{
  "norm_eps": 1e-05,
  "attn_scale": 0.177,
  "init": "normal",
  "init_std_up": 0.133,
  "init_std_down": 0.015,
  "optimizer": "muon_variant",
  "lr_mult_down": 2.0,
  "decay_fraction": 0.632,
  "final_lr_fraction": 0.1,
  "batch_tokens": 16384,
  "doc_mask": true
}
Each number is 128 + 24 x the weight over its row's rms, rounded and kept within 0 to 255. Layers, rows and columns count from 0. Numbers have three digits each. The size before them is the row's rms in percent of the matrix's.

# layer 6 attention query, 64x64, rms 0.158, rows 0-63, columns 0-63
054:151149124125122125125153111148101090125149107090087121088145122151147129088150111073111126099105122143168150152133109116113153113142090105104111110098139110158069141152144112127161139139173121
056:106126144116138122109107150086120161144116135166148181106089155107114143167133142111134129127112099083133143149157118122129128158128092131101149159110169136128171138101112077163135140136169097
064:151145120115125108126154161132125131124142153176133143150163172131177139109126114147141130125136104127109122167128143113136069171094113119155105160155115125132173105069085144104114132115101133
076:135131114146115147134155130167148133095131116123132095179145140154148148116116121103158147142153150126106113141099127124168122140127152135190111171169094137092155102116129175144111114121065129
080:166134126133117143110151135114185130089147115124138095168161152150136148157117138107133131121144152161098107126122112108141109144135175108135145163170094122134165128109118175161110128144065116
072:108107140138113144101078099134129099117111169111093144127160090134108133118098150124099110136108158140150116100097129139132131106137179133122142112097157142113078141190170102158128137157145136
076:124153140132120111165125132105094144161134115110138123103112140135110109148148096134115150080131119122140126127178131112098126124112079134081108101105127103140121152119115046102135111100185130
110:157151137129124106135137171102123129160129115149160095154127116147184118135126102129151145095165121140098135176144121111114107141108115142134108150128079109126172118052086140134131144106114119
081:141079153144132073109116159128128127171108161133142121123120134108149134108123118133114099123137171118148132149114133127162150112109136124117115153101148104158080157135133109165156148167177069
095:108158102139146147113141147147072133148116147121135129147059103117101111115129127146153143124142113110141120158175125113110075121114145128149060126138137152131148098115101168114154133093124100
090:113123126108103144157136149124154160127142134139103151141145180114165142136102201095135105132126158136087089147107147149116108142139141121147175129154140117147139093105144128113101130117068147
130:154096157141153120130125128109152091121137166118107112127166172130143148133106120117111135133130148142176140110088150128154121122100124129107149123081126108134094148177158122203141101163145145
117:093125124115111130110116100142109128111092112125086125094166125114110084141168168136115135161093132100153135112143133121171144167148153103143150107116127170133105146156151090175111127134170146
098:093145129120115112128112157128146193180172130114119094099135069125125146129132147138144143111177148117117155122126104117142088105121156121123092116105133146097093159116106111158145115149149099
099:122088149131143081096128117137125125145154132148175106159113168106106173085133120140140129140140158145109125091074133165155143099117145104078160133150118120146109153151113141111120136170130121
128:112149158161157124137103100114167129151154130101157127157128122157149136131096092159128095118133162137145110097125094124133168066101155142107091165128099121126138140142110162152169142156121113
109:152097109145167162120148085137122086110132127175102086120137110152110124147140133112097150130118094106083118123176142135089126133111120115148097151122136150139142128183145128090120137125086162
116:126128142134143109096191124098138113117143177099128136158152149125152119151126140111127141133105122143160137091106129144145183104113111129131163139113102133145141148156105133179126152169196140
128:168114163104126132140125132143125105130099105144101105110131168142131144114144121144106104155140141141124122153094168152142110173129123085103169128136151085144120120117187134146085084113087151
102:121094155123145106140100105085172131126109128159111161131110126133168084152154121095099135137149129149125138107107117108179110142116146154172109126108146158142071120151150170156143114131132100
108:099136118125174146112150104162121110124125158106080118126167106139123128131092115150072141134134141085163144118135103169126122120116133174104138144172178140147105128134128148141136143124181104
128:107112133152168103139070133134089115139122180139136105135115100163128142127135091164135144139099104139120097129122137093113141108104148115117073157105114108128077145175153121170142125123118121
121:147124129173125111131151133141082072121107151137136125123145077167155167095110122120143141114134109144144093183148130098090125103133104122160107143120101117153119139116112093150138088096109106
127:156158154118152123132137096124141154114129087134098086127121153147157113161132097119135135127174135122095109127126133127178084134123122139146137144135141131139168095101092171113106142100055133
109:132135120154139103103088132091144082175143131108145154140132088114105117164133120101139136078129123102123108112105119149121120080125120145108138128126131132110135144156080130126166052151154116
118:145176177127164124141122140089146159141119160100181164133134149167123129125116120135134151108106103151131139081151139127150147095131087151118101125099124104128120123149124109162191128116141151
093:093156129129131109128052169169103106133128171136116126117120116110099115124099129158103192091171135104157150102138115136160149086132145151115108112128118134099129128143118116124119128116143094
129:105151124117116133103109156172107089104108166131130146102149138110146117129111177178140177111081099140122102168119126112103127137143122155147137131107128135158138150159136124174122118084094158
106:146143145130096140113158101104150130123099114096145178112132131122109090165141181150116120133146135103141121122179149154151102127117115167158088141160156123175161103125115161121104121113162135
108:085122168168138150113111140128187182140130126145129099108126115136085103161169144113139147095124129111090135110142126161157117108162149135126115120133149106076119098128144146095085132129130125
118:094106135126107154106131174122159126131094126134116136116141174119132113176123115134122139130098119136105124128108136107118129159102165140181162133111106086132168121123125181118096145065133165
119:104163102136146135123118118160174094118119098141175159116173137124139104102161105128145158115130152082138143110090134107180148101133104183132093117119136109146171124119123136115129137145156135
100:133108145157145124158114106133152154112135111150122134141129160115089132104144154073135113076123138118163165142163100135192165129124167127108122135138106093106138127146106138127139089158083111
078:158121155172090149141108082123155128131097152150146140094146128113110098115176124123172131088095115120154151156136108128183142125139135125114092078107142134127127132152100105141127091127097143
102:130168152108115134162126180131088094098149115138080118116093156146156137146179149136097111114155123133087147132123155127113109138134143159124111134142118114160091164134128177159100153135111131
087:126146094104139142107097056143138113105142135131138148115113085164129097152164099171109144128128121162102084117133137107145116118153106111169111153125163149103102128115155108114151169109114119
092:152136102135124135124131159138170154116145125136113130126128176138150171152098119149133111147157133143087141126080142132106152140158125114141146172166114142138129130098153171081095171125083096
100:151076120170126138117102141180134153108125120139141100150148127128098126062105129104142111157108127155186165142111128104127132161118145107096140132110109117108104088119142123121114091139130087
099:095148135134181154141137111073140136124146102134154130136164116132125114139116118104100145084137154129164148128137154171136159123139098124104139103089119160150131132160103061116164114136153104
089:128132122107126083123113131117140158145129139109162130081128102169146099123191131146131125114152112110142091148112147121171131101132128117110093088147194121147099153154114115156140131121139080
077:127079138178135142106097144138133145126132136125154163150183097107131123102127118112159122155103120155160153125123171119191161149131114116123107100101120072104145117116121142108145114147101149
098:120195125126108120107132136140124112153138171116128158133134130075147160143167109155135129087123124085114150108141119149152154112105142156136109156117185153144112162111127163129145169104101129
081:142084109140132133135107125151140114119101109142138120127120125142182103102092079155137125164110084174131144140147160109117160127146150097125152129092129145120120128170133145052124113123090129
090:091116143133139140082118117115178173124103120143108112173145144125123136103101110059151156144096166146154153148110145130163128138128126100139146116104144120121102066126156131128140125156108133
078:105114155096135134112186137160094127143144121147147140101119115133109139152119182119119119111148144101142112155115120111052087119112129103160127166067128156127154138123108101128120131130102146
093:094166127104135126154143091140117159131166114121121103158077093128162109142112104140108107125161085106125115107146118130098112095129148137139122113114158185102134154159122137078113141144147167
092:070092111118148095133126150145131155142140130167149106144076130147129115152115086111098137153134084150101135146130117102138137177145137125092117153118117093119127126145121175169128137167135162
096:121119132156134135142165089157125120149111100115104118131089163149149146097110136113127139121152106125159099125168145090132133074081115160130097123105110143089103158191128154150133123130151112
105:138122149144140149121104075144117154210131104118138104096128162137172110160169125121124096136118110099126113138152123130163162153106127126123117166139121126142140159126154193106132142120134129
106:116167131137152078156170133085100109146129141114140114168104113154108139121147140093092102109111082143128116126154134174105140134155110135123124108157169112127100120133112083104157110107157155
076:139147125136147172101174123085114121094104079167172100130125116130099135109131133075147167101142141150162120197127147141131133140104109094135137110150146122132111135115127120097123114153121150
097:127124151152135104163116126108096123096118131099115162123132144167141067152164131143155134121131076156085121112095165119192147113137097162133147096133133133127129156147115113118146123091142142
104:119129108095179125163132103108082144150158110128103103160099155099185114147151121116128135122105095137140109127112130107097097115148171147119139114126092149114113131086077127121149129116143087
081:088143156072087138118135118078089126108128118134106125130092137129155076178122113127125137140131109096093111148120151103096136140155104103147115096153125136139085137083140109104097125123142136
095:116158123130105126129140177110145137144157121091107142093135144097108100090106146159147091125156125079143146075086102130137126127139144143157085120136103135122131133168133147068110116139152117
107:136147080101131114138141152130117134130122128110115152110090137144149168139118082134146128127126151099113115079134121126150117100147190156136136164157163181097150133167101151106145172111135125
095:098139133159149136129125136108101146122108124117169130164159094116125143167115129108160114142070110117127094128168112141151141176157112116105137127131139103115165073115111127179111112119175118
094:105119160130170099113124161151174168135116107118162154141115082146134143105135116091113148103135152134201131150150103141151107153118116152149145147120103130154125109078114121121095141153140112
103:123101124114139120091086158059102104111088112144129134134148128141087133153119154151133193131156146102113118114120118137131117152095145108159121118148131141095125150161085148101165127110109116
108:091133120138135109151128127111074164116138060126127127148100152152111154135150134062150085110090115114134139126125124088146130152141124166101153125090104114092153140127094124140129128143101134
118:130166114114138124112126150086179120108144106135118146190113165107142142165120127143131114111127074121107170118101137115121120074134124133146114096096142158138173127127131161173109153125136145
094:130132153112110088131126151110119115184091124135098133110063162123112133157133127164148127146094158134078134105115147156121129126152088114107136105091118140141110147133131137170081122117170116
108:130123155124192094153118173129140139101123125151121129138105066139117113108117103124133161152173120120124134144106113152144090161139099143145129137173142113120122104096128194133091114145135119
094:136103134123120169134101143186082122154125117107102092125100108152140124091139092141149124143157138127134107146109154158193152101132122113152082110099127077093122111129150115132135109137115145